Part of a small language model's weights.
Size: 14 layers, width 256, 8 heads of 32, vocabulary 8192.
Each number is 500 + 50 x the weight over the matrix's rms, rounded and kept within 0 to 999. Layers, rows and columns count from 0. Numbers have three digits each.

# layer 9 attention output (transposed), 256x256, rms 0.102, rows 249-255, columns 0-255
582540380522567531534440458625533452487451517504425635572507486498479554421520524472459493583522575528480465490525497539538476527311486581437470461488487508579425570573513513578457540506445524471485444452483578484568477487493538511446479507486484468502523407618460451506580464462408456532532719547524612502519549608485432543442507505418528506419473504491478498560450415527422493465465506551423545517493499528442506519518487463388502440529490495448562460531569516511534527558530523433447458444474470362512481464529547461493416465583583338487473519419516462473508516545535461467415554600566547508508482521485412456445498358436475471498443494536439477478483541524492485518500460635545342589438526627571531405500567408421427648492491480494511554401448517496385502392597447
450541428522564491509439496473463480538466553459546472500576579496481425574471614424449485579446455540535472469528485460573447537601462521540507462444560490470593532503478468498498484381456401479503515591524588494534556519549488558563441448589425444437495466563532487413461537474447565467493468395454495479576588522405469552481537524443472531496478423499532495509462477591510481474452521478432347496435437514414490462461460395444522411566540502492464560540508512427440532490491561497452539506466442536446494523449476466570483498460488520523456577433512432463501514494527477452484523533515490511504553484428505536420605573457553389487570384483507511509463472454512576511550480480421521504489449457429408510501491439589517487443582629531572499501603501468529371505510502
431455449487479483391535573432568542403499569432499590594472501586511490548482577475531479483615426596512549579618384437484460478570582486473478504559540576565520475515521639487612558492449508438531562481549554413567542610576446539559470430595424458542497460448469511453512597426485552472497346550513470482441573479538475539549443499448507455542450543474535591529601525521547581532439546428499546428478509466548482428559401354446502534536482469491503460601642587466494481465475432598498515522494508577477484487472423550530485450434519530550436614588450535545509612438493465459434402464619462554481511485527475433569520526504624482389469353401572530487532400496532515478552540418509434482481536515559465455472533458505481326477526557545511467506524575441499416493569516
451481485485523481526498485429380502533429484470465495592521549541518469574491590504543498466432387510577558532606385491630435479580510397500477395528605613457544492465513609535521485485394479606477446550503572525435487529513415503554476390528446489549534534508465581423500466451364532564539427445498480419484630409567624531453529420487551527409537493526476515476434547572546426504490523551523489515461476474457454476449450454515524437572492419419490561503472550412453489496458468474409524495546546505451572547474494439477456523427445524520479516521539599441515446564552434545516513463486442454438519499502502546482595533521556429475551415514449505536450547532457597478501476518515492505496526410488409518526493493608537421531503568557532459570471500446508474555537482
515501537514484542513507491470472494496472456487504465505628625500512472516470472472504440549532477517446490449489561551573529550570453469534466406391543455446534565502505446494498568469577441569435524530416524536552523513546415386477455584664543473521591526559542558535464538483516426511494475435481447471461440472454453494443516448496425420569607419456532467469551503514504554472447383537550486493430484524497438523535416441428505483506591556494467583526481469525475414491523578483438536559481516527523488462423539540537521415459516536499450489530518535502424460497527447454505447567496451505615520490467465630469515545476592501650609535536574457461549402439426459501577413503483571340460453477490464583474456527566509564498513456454493506559581614586527468522459595
476497482494487419484495516481545474522465563569518526459511497487511438429516530523502526527539533493532405511414516441463524503456449582556477573461420454561504517503475478485517585512479475456541494484466424506512458460458598545534531544496480533433411475502533492546521473586555535431511358530602581441614438590421441466504524554461501555567420542531555432518535502477489451474548536501508434457464503475554495501413609580464418502502497493564537471555509471531467496548400522511509419501423425578427492470509468408629554461533507468468474580479512451427562448479497594489496597569455560456472515537544500412458478472469430529473457495483465478455498547547574463587480554406431451507562522577425568494434560504514451567446551570449528516418551452524527511427473466
518536440523487494467493463538543474518383547578454538559412530440410510482544462502540426514506544531481455405476558483487492522482488593529451440436457415530514541522466550485502487415584456475477515491451584464530563493486525424413441468450476505475430411605572468561653537467446518414538527628443508582500487530496433559450447477471470590593424443468462548577460384460426555504480495477553511495543596487553441386575437525518494499495574529519526464445482531462551543514542480469507572473459446523501454445457478573599499493493563525508415557469405526549514510382617561382418464571555533485467596447475418428513459460486428482426520525565528464490580457503454421547446466528456451544432475563492457548506497560519459471515493486486586507464553551428502473488395517
# layer 9 attention value, 256x256, rms 0.0947, rows 250-255, columns 0-255
490518509468537457557551467553473502527509533425457564478516441482484548472524514556527507465450508523479536501511487535574490442521424507508526526547539455496388485509469449546499489504478541501498584535471491545476489561522567537467515519468554535583552534528516515560535590517479585344388524400477381431545564433561498492549455494554540544552469508556477457437560504575469504533513476560473503530479531569491524495511569376480512415404519493500464526488397537461503500493476486672488534542478544460512518571468491482512508469545459489521344514513552566474554537546513530535425453438542380567471457505536494544516408532568495441523487503499499464502517526528502522532519441443569535487481599561484497505497507462548454510630476511478524546443490515553445555471567476
365489471482471504508569432435506412503522500470490537488501542523502479422455466423482464414465548551391484491554584534459439405495545546651382409467484411535568532515614513539507481410523462401421613528501491516452469515482511513549490518575421434516501523507421506519602514486407583415462485550413430589443565457535501483559580471601476528498604490537516450564507432466508447446528456472582519385550497487587492455509558427454437519403472553502495524540512483466435495644497512583509475517555514614470454501402491458523542488540480535538438479430503513455545565508507505478508439429518504419543548556489462298404490457401536526452475502372561516542497524571621512531548472501463631507507594471468595529480551377598431511563505552475500508502434503543417508560440716
532427463519423507547503436477450477522508464395440566494427461507481504536550525506582499402465442532482545541526533445500494480501517481538418604541487398574632529520495578546518442519463514455532583540465431511454475594484588485431549605375484490588494557501418506554524476493514373438517495494421422523445493505536535500493490448530554441543500468455490482477619511556546430486524415485605493570522464529525507436540553403432451476436509532519485634464393649490471410568437475549488425581459501530463406559547499498509464487554476472516414473524502546514555479483521569491463496590560476512527484462525613463475414442396498487506552493518439547413502467543592518496494476511542457490466572565450558452524539496543435563638538464466500559513469516516500581479484442
519513567515482510510493479475489556404507486432429426531481462569491541610545505410422416582507488437528489497525518458538501515475464542554505550449454510451365509467485438477445491518437455517469435562454521474502485534563466592581375519453580485584496475551514476415601539532573454475489512475411576500521453526520528416507516550391412525519446476559416552534508418479454515525467491582452479537497606554523559496429466446520494398408549592518504484504420453427485443478508483461523472584492545534395432632473522413527489535509479479490357532411548549520501558466523522509511502398530567479520499493584463572580523494593538496497574496511491507502492512428521454493562532490570479597416463647557522564476359538571484510490458497514534539454521506521543484486585480
451494478510542426484524518449501530481476423590535543464541490521525506448508456557510488492525520467471570475459490513418467450515393493438523462553527569405454503445475468526428528466598421533437523597500514489471440437420510498525481464620462572436559499503504580451434534554493578500567507423613434458558518442433476561460425468511458574517583482508571448466536586479482527509480451510448553557518537427477503510502437539526557489520439562533506491543480511542570532527522558563498553526454479452550573413474463552468484483447522474507577495565510522524592406592455469503502510476502496519464516501483435456469488525526474487540421469490460433584604575548476487517520478404548508510472562461471413517476533550488512455486479550484433454475469513436572517507516492
516525447506554471454509504557544498520403462551518464494493476449523521531483511581474453536553447500452480509503550474561464423563431501577458520510505449383347433528529414574545510490533455559480609398438554534533479456483489460525522509555577491556511439525507514527562525504415551553406510514554482437549521395536467409457572462481523536532449499594469551509490504505495496524576652534424497406513497512484470484515516525520535500515450499455477502477592404553507561504450569559595509497504499445490623524479555460531453509524554531471530469485519563478389504442483584498493430411453474530454543493494515472552438502637585524501497508548489477531554532580464425504494515487510611535568481451466471470517474519536424506502464642503523500461497551534438517415460563
# layer 9 MLP up, 1024x256, rms 0.1, rows 0-6, columns 0-255
464480374578472497502456528489527510443524417600474502499547473538548479518525480447546419492438487481483411525444532417496431564504509530489631597405478558467487559468557544363439465413491518583514414490501505571314691488490497470466553547380499475435486477533500596572436535474535466446468482481514467494458577514413527492585492512511558594493402420509390421528366518508558423421479511509517555519502526412546545539584564457551538489458538468558629372489451532582522568486502514588508467538601523492483441549495499483541594481556419492513430505404482486425605598474508545469518482505494429430410398509536443491385583531469460516461460512406579426495527477554559521591466481430523531538518468462529516504454508538592369445514433511427572514411491493545510480441494516
529520504527530493524487453515527571472476484526435487435530505528489484478530483503542501466469528526486474478512481471480493499551503515501521496465519515484490535483500513468470470487522517533525504486534506521464482515503484483509476474462510520494490505542508527522476498479452514494550482497503499522455481504502453495517483457504567467466538409495477497534483489483516488470466477491474493533533535507471527522523508477503513492502545517496497475541493469524501535502482489527534473500537496473519456514531511514519545520459505467473522471465425515501488551483443482445503482501476512529486457480503467476491497477488494502488501478503498460501509455478529475445478523467523522494534503493504523519485512508510436496522457482480529522467491529528492457507522506
526520485536550482541482461518539533492532488527468502458535480524542484482524462520535471476498517527486455489499474503499511483534475517523533512479530533510522511503513499463494491491498504518468505494523498514496489519465488464492499476482494507532478535533538530512506505495502506503493466493510506517479504501470479495520493467506547516476495451477471475530498486490537482496497465523527515523491521516475515510536498505507501504457513485516466471522502479499506512492473485528516494460515507489532509515527471478543489511544468484488499486464484519505497516455472517456481512499467506511481459490525486470507515483484514487498513470477494489508518475481505469489490503467523488476535503499502546477492497502528477484530491512473497489487494505546468496525502495
482457500536513517502481460459457511545562481517524510508495516505535443463490434508463444527515498441531520433583531476577510427493511513496533540522511575515521529587481519449497402496490508546396502549552478474501438588515522491459457491491553523554497518480497485602497485526458480572565453645489531529461458461448470466543508485533496525543516485528462558567495444479534579496505445479494491532556439504408512537454432459457492549463479498471392513491522569490465617485509493576539426528519576556476502490543464559531486466505500478545481497501464490471468523523477552474482529487462585448562552561548532428545522422511524512530446469391588515576474466494423413480503470466576370512448440480450542433454498482434450497527482504564516522532496573493562484466504527
469515512483566476579508460509541514526481501550478505448546518531523446499539454529508482482544525489492413492478505442515515436478497541534524470413522459442540597461506479472484481514522535576416478484502480561441529525395485480557516534520507499480497497517480516559518479507512533502537476482485516540472453504475487447515552516541505545468530429490471461576459489486531498458472434501573461525516475484397520592574534472516505508437501565528474473516486450579472525468505518509590458475597481463550492537532493478512546521491506504455504456434533512429526488485459524384480461506460471472537474483524468453513447509476531446487507489509526526537576476505491514492489514504521557441494513530456607464447506496570497501517497522463560528467495571579378516524508498
494521447478470520479469490498492477489485491528443464492553509519569460500500519451515506524539481503512489480580514503498542462499467541488519572417510501474557508525535505514478524501508479532541549496552443495497537461508533461534526509429560510490505532437532511523521540506517468502500489459535447490501443545442479512463474449489528522472502484469489534475439528495532522477503555484532527476536467458493564586490526522464542514477522480535485493525498495479531495435509542444540490526540500471484539478541500540503513471486490476528504482513429491525465536466504516505489539519470479515510451456519554511441516475478531508541490451469544505519546533493513513443473600504454519419533494507489538465528457496501521527491466428493544493520489527498471453481541556
407371477517484560541495522491546451446567468491400415481557527619555517539576388499536492433451519551557463498519493447491443519588476477524507465464494525538507527540471461450439505483497487493465525571512470472504527483509546464500503527537472499564458579545484519512568476522471549502577496492468472479440537553436480444497555508452486588499538506559561512558440504379565594528480510530546507480445542520498514519569405516534518423505598497437515543552380524542444493442517578517487517453456582532593474550587438518622573510492479491497488509504436578502519492455483490439518487453408513538438424533572510518451435495545458531456490414430495446558519564434504437481499439487510474454558553430479590452416499401515494518419513480476540425495469518538545578486522531
# layer 9 MLP down (transposed), 1024x256, rms 0.0927, rows 0-5, columns 0-255
564489580535552479583567511538543476507464582514527524574566480607496607518497476487504447444543422445449505477553578539391533574551488489548438506501393451606504458597492581462540454549526620542537433404479546509458453471547455596489538513471530536545539454480539474543501533567413446536488526433470482515501401500575467484478594448390503523579427569500469507486597472478467482525464480546537566508456439550493641493396504622562540480429507452518476497545580491537484446481502450599542472567561530538464411507516518579507436503610562519381518502423586470430543440486473415548458550486566498463515525454475441523474487517351486580585413439495495467537365410566490509512510429541394563545476443556528406559454454544507618455462453570505423522474455533557413452355522518
505540497495536496459498555490476487540485483497502515531482494518503495499510539508508503498508559516483498493492544486503491517507539529501507485501505510511512510534504463519475512531533495518507496461505537531508524536460449471490544509518504493458530481533492490482484515515459491495513472529463511541487474467447540469448521485460488519516470519503482505502489461517515503506523528538511471493485525483498467490542491551461489508496560443525500534479548534534496474477457522489496479494469506449542491525536536489529498511473546502498487546456493465459473507472489460512536472506482509506490489483504490497506497510493456515502507498476489471487479484486488503481496457501495495522512536521515546482536421478533526524502498478473508535483511530508497500472512508
484508494486520501521493521511493485543485494480485495510509500500499488491510512499508496483501510515520484506507498503503508493504499507530501479492479471509529495482491465508510506501549501505495513535487510530525454514479482489522485499508488512491524510513480521504507509531477512490493487504504490507500482487497517526492489496499492472527509486526494520515504493477511496485500482501484518527500506487477533500483514487509476451501523539511537495475492520493490500526506489494520483498500490498516485514495517497523483496495479498489505483504500486505521477507499503491506498496508489483484482516522487496469489497495479490462517479518496484493524500542492504513512485496507506521498520502467500505482486512504514510506493516518517505505495516519490501472489491
463484524487581600490458501442486499429427536475455468499522480555544493457509546537479565519444495436492417493452411520469628535525426459517375442528537443546504487530596411524445552529543643505498417463479501541577482342499452531401544458507492460474451494392485552386515474525545513458453465513538487553572513511519458402520493512552540379518464577448515521500431571412514451517506428473535570498463543551540575506544500559491548583478441479495592524434504480540435392510497566621486531478500483474589499440434452444511503515456512526446505480521533546461487510429504459495502567539468475495394427479528483458463532607533475536495579561549441444452532516482465593457510496413521594475401434467511532565501530635562536363528435478550437521599459535438474537461457516
551478411562547543533436525569537544551483558510479521475527460504512440454462481468521486478557542489529565527511497470447509545508587522456506486470529505512512518533550504508522506510523504478505462546498502520462556498503546518541503500463543476489518512514536527497545488556464517499497445545559497493470503553425517472515518489494475470521468476572465491523568400458535548529474464496483502507450506499469511511562461501510472521485499479496482522498498464564479461444496502460484465477491537516491491555536538467536511509513508519505508537508525482445449428465475468487478491488516521437453489453453477478464484508443480486468574507442494493487464519537452467482457499504485476497476542523478521566479482476470500506499520572466559489504491547610466463557508437
476496533474517535493514483488483496466536439536485529473527486481572532539536496454509521475489484533471484518478538546514448546508512461471487547549502507461511492504463506499458520530498531511480537527559478510465471531524487464516521488475473491469511484482451560589528509536516597516508490543485479539495489526481509549468477470515468473538537433489500478524489500534505525505514476494504502453531506524489475495479512498506506501478509492452478484501494479485470471539503525480479515516493469539512514518466528468477498475507539520499451497536508526494519496520484469526499457489503518528507472500543536516477498484464512550463488474436508481450468537533547530494552531513436564450482497504475538571463525456484474507485487511539521502515542494506523491511470541